From a checkpoint of a small transformer trained on Wikipedia.
Size: 2 heads of 64, MLP 512 SwiGLU, vocabulary 2048, 3.94M parameters.
Each number is 128 + 24 x the weight over its row's rms, rounded and kept within 0 to 255. Layers, rows and columns count from 0. Numbers have three digits each. The size before them is the row's rms in percent of the matrix's.

# gate: layer 5 MLP gate, 512x160, rms 0.326, rows 342-441, columns 0-39
# up: layer 5 MLP up, 512x160, rms 0.355, rows 342-441, columns 0-39
# down: layer 5 MLP down (transposed), 512x160, rms 0.106, rows 342-441, columns 0-39
gate342 103:163099104136114094095171145144122151130177103115148132130121130114135137110110126142113138115108115094122090114068115156
up342 104:147118105134113148127115115086156157086108131120120107134099075106098136081133140152068083158126084160131135161141131110
down342 108:172140113135133110114144116137111163123141154085129125164127117118126106127127128143157109123111136144162150141148084115
gate343 093:149129104161105151137148129160130143103150125161143128088116156119129169160143086135141123151111134134112092094125164158
up343 094:123111128130159144174181122139134149133142139102134075149086121039136119093102134136099136095125160127082128140127125114
down343 096:134150130097104112104121137155106104114145130113140145141177112138151097149133159120156125155129149174152106161096106135
gate344 101:085099119104108138105139115108122127095119125061148141112091138129121188116125110139100119155114114115102095138169147121
up344 101:122140168113122125141176122120164144101115104079123095106136138126152147093189131149072114107099120131092146155108142137
down344 101:142067103140122157123147168117137136105125133119168161146100156135135164181146090130121149116114128115135127088140142132
gate345 087:132127117131106134097126129084131117152120138137129145091130094128143117106075153117109108146116171121164119101179143083
up345 078:078148141148124152167145107178124079104145096106152141137132155138140138174149142138119135113161107108128176145088149113
down345 092:149133120114158112112138155113154126094147127124136124124164183140142141152135132110148117096117164152147120119155137132
gate346 095:133149115169150115146131130111140096175145160116159159106155153089102093169134130124079144103130165137098144154162132177
up346 101:131154144121122131118107146082157154115116134112126106127144139131154100106150118158150116173112119119162165114151166146
down346 100:136134155127124118051147155129143148107105163098121121107109154143119151125135115128151108121095110098106135145122066103
gate347 095:117130118147125119133156156089129135139149146113087169176079143149109119157101142164126088097107129109121137161144160092
up347 089:145152159150151090145177159164155133096141082136088110134122135119116086094129175157120147097135105096182114117142149129
down347 095:082136084175129111183155130165133128122100112136140140156085135125107130150108128137119128117150087154158169172150176145
gate348 100:126123153178156129122174151132131125100128151107111127104126161110178106149104160123148121188173128091163134112099103115
up348 100:118133059129136106117073117110156143139115139126113110098095143173130125133165088062107132133103175150154116121152147065
down348 095:107141115157140100158133107154125138113120144148146126118104105143146064140152158136059135165118106142114116123127138100
gate349 098:130130134119137177138092109096105161105166135099141153114104121119161160109149102190095126087114208125101142120123129148
up349 096:125148150096137128112131102138154177139094113144075109098145130117102137143130132168082172123125138127109135156112138114
down349 090:119111158134125078146129157091187110122120133146119116113120156158140101167132131070111157141153164171128140106138076113
gate350 106:137102129120128138118136137084131158104158153108130142130126139167140134135150164140129134141143157103095134122099109135
up350 110:110111139145112134137130111112116114152114178134129115152104161085147109135134180163136142112112142132109122143081139126
down350 109:115144129108125157107124149151100076154115104121113112146115145148152147099081114135156117130148138148132116147074130102
gate351 097:113138111131130127132146118124148092107162118113152117148151143142134144099120155134166149092117129114132138166167114138
up351 105:147155097115138142099151130095134106138131115092116127085076084105122162128097091188143105147118103197115143140105142091
down351 102:136151144130169128103135139125116130161158115153120134095110104101104128099104096158159161154115147156151160138103140125
gate352 101:118101105158129106160132122143113110126164114103162127113132163109110098182142157143155152117142113136153171151089119134
up352 096:143146138151151101096132147080143162124123119147146121128087115156132120128094148137111150196105132125125104125083132065
down352 097:162149128098108146122126137098164164141142125109139095103139151100102149162160116157146130119136173164160098150169124110
gate353 099:133157102169125138138136154135158122128160122165145131141177122154122114111122143109143090125119103105114191142110128150
up353 096:126144130152100119132116103153184090120133155140143118127187152103117095148100172144161129132162093091133110145115111136
down353 099:149115108159139112134145156129103124171167138094129168137133102153111157111201147149136151088087118168131124123112145129
gate354 096:104096116117103088201112140082123090155123130089151128075111149140089125177101093173149115125138160168142138122124128169
up354 099:141100163130156167145131098108100077143124133148161087109134140131143081145144123134144178167104132152162139090148114129
down354 094:101122135111130123155135138166111146120126149154139130103114135142154065094161134121135143155139116109075099112102111134
gate355 099:101070162138168145134137126158104147082131119130159102159107136121131140129097118153169136122150175118150103112146108163
up355 101:098134099128125154126125132159112120100138179137122163125122079125061142141159156180137154134123162134129165074159132140
down355 095:174164163108134168125120130145172129104153123125131097081125143101143128165180160136090107146161142187134140160134112171
gate356 103:154134070115127107133139145105105096144172132143118144111153118131176102125120103132145107147132155156146148162104122152
up356 100:162084128132085162137132114133106127136158165146150093133141141138098093071162087167127115129131119088129090144131141153
down356 101:137140121116153129136132102107149136198102185108142108171117190142109094112098165113080131118142144135147110094132118152
gate357 101:116104131146094128132110159140129134134128113128153116148152113132106123137114118137163133117171102120145131082125098211
up357 103:112121094116154130111142127130098162154129112131134120155133140137132084150124117151173084127127162161118160117159126119
down357 103:132126124133187083116106108114157165110168118093124122105158139151093115118126068159152133129134111086106142161096165118
gate358 101:111120132140157084142126153151130102111158139127154105170161135133137076105133142088135159105107151140123134143145116137
up358 097:118136114108125136090149171147140096141123119109098141139171120110131153133129139122080133116134127166119146106158118175
down358 094:108122111147156087095086137154098109151127135135139149100141159110104114101107095134128135106138099132109151161132165137
gate359 107:121147137157156076137125117135086110119114159116092166106158134138120179097114110166111125125126115141106152141127163119
up359 105:125156150118106117091138114091145122111108119128127186106157190175106103062133103146142111120087149135117158093132129118
down359 103:080081121142127125114093124104129132114163152148147113137059185118116164130113132147158105150090128083162082124167119112
gate360 100:122134151110134137135116153140143184116124118179112131121126123134084144174111131118135146142184167177138096146083154168
up360 102:101106118111060127128123125058165098155101156155120139113122094128100134127158105135125138111088104112110118121128142132
down360 105:112105089180115149127129096073155115143097127091153136130104153142116130127161187144167146145161137137176154120144121123
gate361 101:099147120148121142100128132146101095180134180111122141118152142177115157085162146130115163097158131144116118117140105103
up361 097:129144091108102149156137114151168075119152138064129123142136097156137159183147149153149144152143127142153145154106149168
down361 094:131138094117159057137108104145130109134099138158122177101116139159121115108116116132107100098137124121161141155111125131
gate362 099:160122183131144136121131127127098138121100130135118180112115149155151131115193124161141145088164096127125154112121114077
up362 098:104148134142139120147121179123149140108165089180099119132145120141126120122148168140127099129093076101148097152144103123
down362 098:147127160118087132090131118159123119146101087139144167095140128112171150099115078136107124130145141101120116134145133110
gate363 095:145096109157153148173142132111123109108115116110080111133096134147123128126146152132146134121123147176162138132155139168
up363 098:129154097110146153073101117138151090152124106189075111138115142129108114146147142098139187114163080136163144130165147172
down363 095:147132141140105092123116167120137155096129123111155129105132104137112095159103117109172152162120126162115105171115115104
gate364 090:143155120102133143159109143141134142139138133107163066121118079130096151106146098158139141122103120128128110119148086095
up364 088:142145097142104151116152071140118158104163105153116137083118122124145114125137130138129132138103180120117147135131104111
down364 092:158119117079115136140110183127120126132126122111135122109152104113098168147112113112113101136157092119089084073163097138
gate365 101:150112093136147125127151150092116141146147079157129167114125186132154166102105179131168122162125082123133138114167177095
up365 096:118107171081123153116107131140141104134123134104184122166138092105159134125156104110097141104135139130115095135109087129
down365 096:112129108111120157102086100128117120175177135129162167160129167099087164138124139098096144152135099137140141127137131128
gate366 105:149081090148130164158144141125119129077125126138119147142094132090085093127113151139136128118125116152121117136115146111
up366 105:113148166106131137103144123149087156113134088086161119137148101133133118077116122130099091148166124090131158118154090093
down366 108:136108128105154101131154123110116130168121106095167144129167114129134162135160098124154120118094119121133105161098094135
gate367 102:138144149139138146119140192112152113121220110155111090127101163137110143146119155129155088147129128176149136159155184176
up367 098:133129125156132153123187100145162124124137148092115130118171135140106102142110139152155149155075182114087119147146077103
down367 101:127151143125124096127115145134091159156133119130145080114108143132113109092135126142122124102171117126069166150126136131
gate368 105:124123123127168153149110154101154143059102120156110131090098137159089140169111155097109135124161143127138105138123135146
up368 112:146095112118165112097155115130170152155138139165142101101129139145146144101160101118182152096152153097085127151114110125
down368 107:111140120134114120140127140094143131165126132139153141143123125132151146057197120133148144108111121131132154110111156143
gate369 102:115121125129124174116113143148128132097132144098109142081144157101142166136167138125125132119100111136104143120125123142
up369 094:101118126130109139185115131108135129085156125149141114086208123153149177151138129105121120141153124107109137136130137120
down369 098:144169155110146139146212124118108125119131113137114126131097133130080133131095105140136097133116112150112137112146154125
gate370 101:137140141088127145130155164118107126114115114073132103138079157124147147119105143164130112081157088159143125144118096112
up370 109:127118123116083116119136126137116168122105132124173149118156152083095093129098119122145104123121134144097147166116107147
down370 108:116117150132117092139151104152142142114077144138130126103120139103119128111168133155135126132062143126169084142127122077
gate371 092:121131098112106181158152188124129101140142123098150120117145136144094095144140137130135144114152128131141087096109173130
up371 089:114106140125106134127180141134107144125143152133152126134123139127149114068135124093114115118172070131114127135132130113
down371 092:126164100111133119160109152136135094139131152121138119099142138119112101143116143143134131101129154122117116098148151150
gate372 101:135146140144154135121122140095149162135145162141134139086135086118145119123066127127130115107161108126120135118119122140
up372 098:100109165097123073142119134133116124113150115137141130105097120162139147136128128125121093108165132159184118154131105136
down372 089:105151136150114119146061134097109117146175144122164087093107125107110138119171136109132108092164130118053106125116150160
gate373 101:158133116159095127110166152130158141145098138120165103133156104174142082126189087087124126142128130104111145135144115141
up373 098:096153101148137125145162125140114118134164164159117131124158173132136155151116182081111132159142157145114084130152122144
down373 098:107118113140128136136098128147117105133109135112128119126115213137132123078128145096134185170129143096094115106147095159
gate374 108:139145124124107141092143157142134129135148149164138142111148158149110134123162154111168128112136145114188149141147150138
up374 104:127135122158137156154116079115116090135149127125097098121108113093130074158142091120134110155124152136121113128135136117
down374 102:085130144122177149185089144126151187121123122170137153169134140116129163119099132106119099139094141105131117112126140106
gate375 099:122122123154128135128130133179129165114118101098099089104137103122074133133157110136156137144132098134128074123159110149
up375 100:132077120134092118064123088148169151138135145117118112118127125144164101150138116172116129129136164158152106155100094168
down375 097:141137101135133087094081113152111116123111165045149149166161138155104122113107129132101175112113121179131096152114146113
gate376 103:101139080168110112173135145134116138133137131117160122123190142148138118073135115143143150114139101074149139097165101140
up376 104:158173169112110149074099135150130118125145106144075150111125125151152191125152113091128125129177114114131086171155118125
down376 105:111164162097117134137109108147102095103164114116133092127163120084135108135147147186104169140074124126137106160138142124
gate377 107:087145102135118121118140122112073134101122050076178153110148135114125087140182106090124159122092106138149136124116113099
up377 112:148090149130120096111135134074159152112107090151130105129113114121121139123157106091089090107155132106152081127126137117
down377 115:146086183115168142158153146137154132128143125143136114183127153092121175088164108115090149137139123187106131120124132142
gate378 103:112125105164150150117100146095144104137115134119115128155156119125089109132138125109090156092116145114119145148124110106
up378 098:130180140129142097133144136090099126145144169101148094112143157151119124129139125095129123146140145106118115121121119122
down378 100:125147134084132128173144156150085148113129142117134165132170134186123108106144121114136126117172085095087149106089097100
gate379 099:087115106122178156126121164115126149143113114149127124148116136091139132114145112135142118098117141125116134174116142133
up379 103:141130071124092121097141107081119119134122174118143099170118144164150138162119094092109132135135124169132101093111114168
down379 104:088127133106130134123093108125116135163118147109137119153115115100124155146161124166080146155141116134128139145070116138
gate380 093:106113094178126122116074119133133119107137094096142099118110145119150111140126086098118121106157140130102165111147100089
up380 090:123187122072113130107086119140096139090174129146120130106095098146145142145149094165154162168145100121099109107103138134
down380 088:151126160111156116113162100141121115192148130130136124124109113092111102113146149145151176126102133149154140114153134088
gate381 108:101125108155169165135149127116150147126151146118107149111147119106112129114129117103131124115147154107132108100088093133
up381 101:122122145106099129110115112107152076153144085124155125150148138146151109126117137121154143139127140099142098177141107107
down381 102:117180175099108120126114082147115130105118124127129145140177155095150113111127127105137137128106130119130104118092072116
gate382 098:131151085076094142150165154128136102090137149146129143148165153138157122134101166131114128096128109145154138194165127135
up382 103:115101114186118149143114169124146118134133121122140114137142118144141121139160147088103123100161119078120167150156098196
down382 105:152097092153100133121126114128133107091139180103161157165099144094127068141136155087124136112126148087125126146122143138
gate383 102:158123119133169105131119095145142140158159159112151136112119128144094129132103159134133136162155128138136141130132106096
up383 096:123142117145167103113107168139113117137092092097114126135120108144075120135158116103120146118123120172100126165119118114
down383 098:177136134147141118113116137094126206114109135078108103107147139116111087098089158098067143129157097130103138140103133097
gate384 098:103166078098127175098178140123127160121110138121112095134126160147146091176115109106126095100184133109113134132111133097
up384 097:143130124132124158123120146128162199148163162136093183123128135118128061117119074172139140134099114153134135168135160127
down384 109:105142103126177134136134145109142118126155114161153128099116101143116110142125156139103137085090147105135095110087109139
gate385 097:112166136111123126115145169110176149164132079120124115107126123104146136133108109103135122142109135135113155148104143122
up385 099:096158141110116159129091130158123115085133104111138119125097123137139121138139142128142125136165102108134108173137153134
down385 102:153100094127089098113078110156096134095135113120104068118131146133158138128091097118124108111113110145100130100131081149
gate386 106:157132164154123156071102102154150161120116138092144108161153192167140089112118138088101137127120155126110087102152118075
up386 096:125128115112109141139126120115190117113110122135143148099085080091099174142112122140106121191132128046146109116118158130
down386 099:103107149148086063134106083101161143107168080124091150173148082132149118190160152108100124146104146163152148122115109135
gate387 107:075125133133103113136151102126101184140151149120131182132131132116125127101154159159146126122136126147130139159115121137
up387 109:130163140149127130117138148143100174118145156084143124127118135102102103103108079133083115089131163109130184156154165146
down387 108:103144097118090160152134124126125115122135135126099168159119123128124158133121103143123134125102120218107171134164172183
gate388 094:134148118152110061114146136139119128121118131099118155098137128130095108116128141112132113163079110131081149100133127178
up388 097:162116123117158162144137113112130154131136105106140127133117155143151101099108151110162116113119123131122132140147173152
down388 091:149137093157136162131178111157111136107137146117131119144124092113128130120109138137123107119119107110131124174142189138
gate389 093:140091147122153136150141122106193122054127132105116139108139110145167126135141143179125112130116145109104125107144166129
up389 088:182119131152174135127124131146098144171140117164155147104133114133114130158097111156149146149141140127125134093120097124
down389 093:148128136143081123171138151110161123085124125129136130139132077121176141111146164140090107118169153138135148142122155123
gate390 104:112109132141172128141118133087127147133172138103148153125143142109135111143176132116134107123149069142118125153098145105
up390 104:124117191091124074071102121147088144133133113114126182148092104129137130139136113174131133134170123169103127149147120110
down390 108:144159187158138147153145165125177115091117097137116108123106112113124139139162163152157104148143158142146119137123138078
gate391 101:150126136140179125070146101126181138134157186106162104153126155130134103159159110136096089150137115172123119152131139133
up391 098:092119125097109162143099122129094115095101136113154162102135139102156107112110109161168145142132063111132126174125138158
down391 099:098131138099161111121136125148102132126137100115156149122100173122108143115127122108083148127109102129078123129129139091
gate392 095:121118112121139187113078128125112137084128100136170131118104172163149158160164159105136094087094164151156131087140115094
up392 091:111149156137162155131126114125117127151175109123139096121160136138103121105141113138154130139165184109143150119103131131
down392 098:100088132115110123112125150155112154118118108191163165109087164165157107108088114132131104108137144146138093131108122117
gate393 098:129098144174132149120137135145143148107131108163167083155133134143166153121121121130113160131101134125148134104122152116
up393 101:138135103125141115121155092133089106115122147152101184130094118102163154128105119134144120174136081112171113209092119114
down393 099:127200139119143110123128130128129136176094136136132113095163137140103096144144146115131120142113150100135138134138096113
gate394 101:089143141123115163148132099120127151146124132086143128110145126124108127171183124100134101142086146126110113152131162137
up394 101:096188091071099162101147118139134100141108161094118136104151138123142138117106137111112123158133113110132124148163109112
down394 096:147125130151146096138108156126103154137142116159141135107096124131124096122098132103141131107113121138104140120138077130
gate395 105:169151142121130152071154100135150148145091095167163114163118139147088142125111132095120153127132136135131145131105144122
up395 111:112162126117122144171114126121119139130106096080141131131117116130179107159163141134156117124113177138087126127145133113
down395 107:097184134124132107159094143164113120137109107140098106114094140069148112131101172172107109111116125166146097122093127116
gate396 099:138109107123152135137124146142097100115108148115135173110115111110125131126104132158106177133063138108121143120149181121
up396 095:156141124141140154148123145132099146139094098131148119127131113116161168131112108084123059121103125102149180101165152124
down396 097:105144117103126109114122154128101084142099115110155123153123069075144126155113100096129122138153092138152147098096150103
gate397 103:088158122130104116117140125160132130151114101137165127134133140118136108191134158122126125142131120145129096115134165138
up397 101:109100115134104189181114144159133141110136145092128150127120142158099125151097101143176164169140163142131154119125151144
down397 100:139140130134124119125104134095159122086130148122156119125154099132124146143142132117162117120119109140141107100173107120
gate398 100:113100134152140104118141111143119128114145129131140122038108112151121097091173106135119112078111109125083142108138081117
up398 093:171187142141089139162079147102111144116092133077148123204110122098150100115099138164158104108149123106138157120099142125
down398 097:124090196122169126120160125166101114115124104152153122106094125124113143121124127092136082166125160114129131127122119077
gate399 091:156118133116118087116125097119106108131100167151147134091135143142161138153163144142134111124121122098151124128149139115
up399 098:138139094123086107109171154140163084140130143117118119067076107101153135174153071118072155127136099133160119110090160121
down399 092:173090121119150139130130131140100110150126141126122131139073152098172153164116131148124132147101087102178131088138071105
gate400 094:166138149123128102118121147090118133144161111116127160126154127130157070129141156104148139144076111140074138123113181165
up400 103:103129076123109128110117112107127102094135078134136148113098129091150122115082157152144176105136107128108148115172105170
down400 100:130124114114154136121131119131139104146151102098140145117108118157142115135127163182134115090100129141070102120152121127
gate401 101:144147125173094134153116128144093111090141141132128143112096175133142110117100096110112113121100108110145116124155148175
up401 098:106113142091134133142185139139104125123139172085130165109141093165138146161145150162175134117131103086112160134130118120
down401 102:135160104137139123121150106120113112084153114163111098177091135140106124142121083099172122123130153089136105128137146131
gate402 105:102130148120138087112133141150128122135150141104142167159091197132122147162119153131092153129106146138110176168136150096
up402 104:099102100106095175126109134089117148104180111131059134116105099132128100128141108173137103164097146142131120146146109077
down402 103:134115135138156103117119137102194136123141102115091093101145092167150159112121125120120151141157132106188119148133098107
gate403 104:109098122110062135153143172170146152089158133106118165117123143103131122122119117143115138131078093129130122120158104139
up403 099:159121121147130126102071148127131107138114140158122161089111140130170143140147152135091152195157114151089147178124114094
down403 102:126155081128134163115142132091153108145116117092109095141162134166128082133128113136128136149181080150159125136140127128
gate404 107:100059148164152145127104122162105143150159118131113112120094150129148099106148129097135114120131151132097084071085160128
up404 101:111097131137109145158153071110087062112130156140154145136150125111101142160147095124133165130112137164132149111110137130
down404 105:143137091136068129124124142113145090097117133120138134165081121113154145108087152149140142127125119120132121118107167146
gate405 106:121135126135099135120145120144166138118136142122130131113162154151092126093134114137144096218122161143151133170117157136
up405 100:147135098142122098176157121131118170137091100111106140112120152112109125146169094140127140130108135152165138124155072131
down405 099:162110106099153125092191127099151130143103121116135184126119104159084160111123162169158083147099129140135107107119149165
gate406 103:125140134095109170131166106111150126095141180135165139111147145127137113077140114097131157118187161125140143096116094115
up406 103:148104172142089123112129148135079156166119139156149110092167159099151108133126145125107155114147119120087091142103121130
down406 101:145105161148163154154139143131117133119143115116123096113146121104110113161131168152137090122138104169113111136129100118
gate407 095:133118107145126111105069092103115110128114082131151107120119128139113092160143122154101127145097117130114121121142111146
up407 102:168147149113099160088116146124147126146134146119135134138078119069116179084127155114118111132140135133147117198139133107
down407 098:106127101149088118107143164138143164114139139102122145128118103149085137142133088095126109098224140149108102128106125124
gate408 104:092105164094127169121128118120116139149106126101078110112185159114119113111177137098129116121110158134136118120157144129
up408 103:114122139162100144122139166129109150128106147165137123123127145112134110127133107103108130089099118098207113157137164130
down408 109:122152161122081127108072133118132105129121127129143105135126153153114077144141158114105135085132154170159148125138121142
gate409 095:156111103117084114145130154123137091130181137124154087120127138116133109163154121120134126152114108130105143105109167166
up409 093:092134080123078124151155127117116114138103115156113160146121076109115131106131127137154145172128150150125142134143134096
down409 094:153136120135134130095129120084134140093127094114149092133101145144154150097117172149126151119158131113100147150154137153
gate410 100:111104147100093119131158123094146148135117151114090159136151113169131079113129139113141155127138103114096128159154145168
up410 105:144158130155119132149109162136097154138121110139145151096138107140125177108129136110152147163099122136124158098103110111
down410 106:139129140127102094089116124096117142090146094113111108109155129146102157113097125137089096109096165114107146122123170177
gate411 110:102140128128138120151138097118127137166123097156127093118105140153100108136140134145121108163136134159085113116113158154
up411 105:105126106141115156137119129087133093150138119136111073114114142114132105116113118109143129109131139080138102119116106090
down411 107:118079112111146125157108152153130192114106119137134113077147126169136124139117122136093114113116112141122133147162118136
gate412 100:081136159141158119150151111114126113143167104092153130119131128147123080115129110163090113144112106146114119159095156130
up412 098:155086151134078154140080164106145145099129096144097131110123149098100150145124130120176127149098129115096087153130142187
down412 097:128102091162133125137097137113123095092143113118162151123092095093147107086147120085148117176113118142148147134151154097
gate413 100:128182166085109165161100132107119117116116104104073130125119124143149165158157120134124114123118127144170126114135148122
up413 092:131143124146158183136105121131140107140112162144121155172127105149119108105176118125107162119101153135147131166098125171
down413 091:181137100118119122153095123143142145164144145153143104150108154126133122120096139081126133115121183162127170144147113121
gate414 102:197066144090133135105151113094120178116120135078130176145127162119125134129122133143127100166121148114128089143141142100
up414 097:104100131144181128154109145124123157139181133123143099117119158108134115114118129115056128088092116109079122096126133142
down414 097:116144130122075100112130127124097136146154061108129140155155116114140124133140146171138120158140153183168130106076133113
gate415 103:149078149109132152131163121096095165151171161136121151146165143100146116140109159160141145115100161106112137130106160169
up415 104:148129113094137118127143142092164135077086126154099123123113133161142156128163137063141106137148127110151084148154125112
down415 102:108167137117165069139142109136121098150139134113140154104125158134092150089144152104210137150123117093119127158148141122
gate416 089:138163139174120107101132090116126127096135142082172093136152123142103147137122092152146125142199155151123127105102160114
up416 091:121172131109156113125121118089167130108140165138131044131117142153118116114130090101152127101103110144134103153133113079
down416 090:202152144111143170159151125132112120132108148156078124133131158133120151125114108113150138113054125093171135146078125125
gate417 105:156178120159107160115125133110162117116100130103147099106123106146183120122159111139107117124147087137124090135142107113
up417 107:104134124122105140150124125101143167124165125133162087101127130123114103130124112133148133138103104096130142108093182094
down417 112:112158117118081140136134155110157152138119136167120092114112144100116157126126118130178140132120130153085181135135080092
gate418 098:139139134152129150142140124097138172144145126127134174112110123115134158133078111126113168125166105154145146150105181152
up418 103:096166122106118101100118136119159113132112111170127106093129115101161146108133134138124161100138151132136134155114098137
down418 101:076147137134090117131118085134132111131118123172146112147140107116120104125101111150127115143115110119102152125109101158
gate419 099:106171106114123119116077071145105125090108108091133094123144167128135095132149155122136135142178134105125139111084136150
up419 100:114144153167109104146175106138152078124133141109149137130094112148117079106112135131140123133145107135101103118180181192
down419 099:151124137124147123186112109123104136183155151167104138084125156102153162121125167133135136152083113113117140126116133147
gate420 108:140129118171128190103108143125149152126161109168109108129137132117155107137130150120137120146105161159085157119113134167
up420 105:140134161132131134090111076136143116122136103114155156159170127107167134120110157162118142042133149129109092128122101138
down420 105:136153167132070180168099185114111162139153095106135133114110191094138092141126143139109123113119130086096120115098125092
gate421 100:133101091103129139067102101136125087108156146123112113109121149132115099120114086136135129115117131134143090153118126139
up421 103:097084105120126133114161111147148128149158134168138125140085141136134128150135100093109103143126181087129123160134153084
down421 104:150134079104137121103127137132125133168177122127128107112155090122095138139122116117125099120127145136141102158112145086
gate422 104:124137115133174143118072124119139114110145106105147103099156154160071113131140131109130128138095134148147152115120107127
up422 102:094128126150116119137153095128120102116107149132143121110106185098127118108114145174131127102067123149148171118131127116
down422 103:128128164132160159112132119153120153074092125138123172130176135100128113128146106156126119122153090103125105132073151118
gate423 098:115125103120148128140155132113122138146124167082125141121117152140185113131169103143120073142087091091136132141183118140
up423 095:110141121163123081117139161137133144102143172149116099149130130113136158092112160135146133122118154139086136107130074073
down423 095:158124149134140136128159173156133141155153113082122110148126118128141143145108117152157140106071120104163135155119116158
gate424 110:105099128120119154128119138110179140089108168097128149149159102157087141142172115103120133091119099131136093127118080108
up424 106:101155159072127082166149145119089137098130120153122112133101168132149133101107095156141111110156134134164148124130143147
down424 105:112117140115129167128083170080159120106123140118117137103125159133158095106135168122137142148134165108111106131138126103
gate425 099:122136120120140125127132119141123151078123117147121129104101172119136157136151103139157162128137113122131117114101125166
up425 101:156149118130081135146134079173077164126109104132126148121148116109134083145173137095145141163132101133114108130128134161
down425 106:150111096068113125155134087157096099132127096123094122124139158145136140071149121147179145163155146147145151203142124155
gate426 107:156177124154153158144146130157134173109125126162151156150158119150102122132073128063151153139100131144130124139131140125
up426 104:123089131159135144145105101115149091139154139111120124113124085152132149120143132134114138121160146130131071129098147109
down426 104:108120112145118116166120145145147143129160126105110163138114097138175123121100156156110169146119137174093189103128098113
gate427 104:166133148161115105135131117094159138114134163110113156129088123135129164148083111127111146139164140139132176118133101123
up427 104:112103140083169129126111096137173112115105151133076132106118106157140108147169140108098122127145089101136121121111145098
down427 096:075100111154117127153160136098116103127123101136124138152080130098153126098166141151157108142131154080128108152143145140
gate428 101:143083153113167117145116131133143151113151108089132165098143135130180176182144165107138134123118105155107126158111136123
up428 104:148139113133109098094166076117140119129097112110133106163138105112161120161140131144158115107144152115091175119131183143
down428 103:114129119160099125111150130130181134089103139110099146131185116167118136182153163098151124159132144150110132147119122129
gate429 105:110119139139119171148132105128123167136143159132142133159149150149126108149140091109135148121179139162117130061148141123
up429 110:148121150141120111149125145143092148138090110134152125187135140130148142102120111158135142128137128097163172118102153136
down429 108:196160092129138109127117124129139128156117132133135179152089164141143139123161142123102123138139129110077167138123149133
gate430 103:129107142085151067131139129113080109116123083122123104117102133152129114103140130129113116104117142144140139090088147094
up430 095:121116118143099098133126113140103098107113154157118168152112085151141117118112129121100132119118126087115108134146133093
down430 100:138167150132116108081105107091156102136159135117139127136157140112117180141089132132091137152157151115115162164214124127
gate431 103:126101129107124132089139152092132104107132113145115116115091119077115121119173123118128130174111135155094115154169101090
up431 098:096157070175098143121137157107153145102091104111149096133131135117130093123144161117151112155103138156161086147120110153
down431 098:150141099157114104086127125120136168143128107092113123148104141139121123104119157158148148145109121109123118125165098151
gate432 103:128143157189112111150145120155145125137103137107118125111151113127087171162163111106108183153167103128100110144150127138
up432 101:124138101142098095099124162130116128167118111158169109111136147139152115123135122138119181132144156149096097137154121100
down432 107:104111122156148118135142104128130148153133148108139135085168159150130119147126141117118085121149168112132148156160137133
gate433 098:180129089122107141135131121107112129093113125110132100142139142151139176140082160127084177126106164115077129140142127123
up433 094:119126148138142099120151095103120127114098147129124098180150153176162173130152114095115104118083149131115110139178130102
down433 101:091099118101115138129134106107130071114111090127104169133129138139127139123143114075134160113094179103135155135173123123
gate434 091:116161159124159109105151161127091171173135145100143168140126085126099098111152134126136122146152151115132151118145164128
up434 086:111182145148089131069104165091127128155178106166139140166090113152145137144130109113116131166121095169139081075134144125
down434 089:149104103120134151157182088160125112118095092103127136175137144082128105096084142130148157118135154104152132138099135095
gate435 107:103125160141192152150170152161155095119085146110164111118137169121123111163158134113138175139101111140103126154156067151
up435 106:152107154131128158153129139123179126173087137123187102125139109138092096169147148160139137107085113132152153131115138129
down435 104:120126141126134125158125187161158122139129117130139109117121162126153096133098090147136142132146139082089161099146128131
gate436 102:176189128160135169106174132104117104117121137149163158144134120121122160118107128148107122120132118130131132115087152123
up436 106:127132121121125125117152106115100109138124170143114150162131136125132135154165164142153097110112161135169128158113184136
down436 098:139149143108133119081121117147122136143166145140147137139123099103089110122100125151115124159128127153103106142141136138
gate437 100:141113148103096105126131133083142138113155113174161136133147141133187181141093130156138138121180149163144112142118135135
up437 095:111164087131127164151129120149078115171120114095157178154156143144126147129146130126145159165162175117149106153135111128
down437 095:125129110117101132084153133140073162104140168157128083110142132112139117095151101095148143091121104092162104152065130153
gate438 106:145096102135096121147169164115112165130156124102120146149100113129127122092119133089108131137123158103158110160110128102
up438 103:102117150100126146086079135079133135103183087100134131104125129158130095106143166125118078149116092099151079158136085132
down438 104:157120125115145105106125116161119125117173140165095129087133167141130169100094114141123110140120119101138116162118166111
gate439 100:126142192154125140100118125099075133081131148162138158140157154136150123074116081114091134125131117138132120109090158139
up439 104:140169125127086119143140148118124145100119119159115150084122130146142139111093166101134102108125114137132151111113122102
down439 101:128107124160159145108171130086111135121111153189138119128116146160132159100140097177164120096130153109148150161079151112
gate440 094:187129152138089173173152138123152129152140139083135154106144118086110122148141115117110103145117111138082105143095144101
up440 093:094136141141138135112087152094121110113112116107134119155141142091154112170151133151172113145120109081160118077101116169
down440 095:095070098129142139125120075174142092130126110119113122078109120126162165164145101124118138080175077128122138129092142136
gate441 103:118148152142111130161110121131115114125132109126140135148111195139164140128106134111110144168139133095140112077147127138
up441 102:098106150120134132123147170081120139139128177111115126157102132138092166143126144140153094131125140186064138123111096095
down441 104:133102155122120128082138125116139111134117117170112126104132134131118164134180134113134123110115132095106103092137160155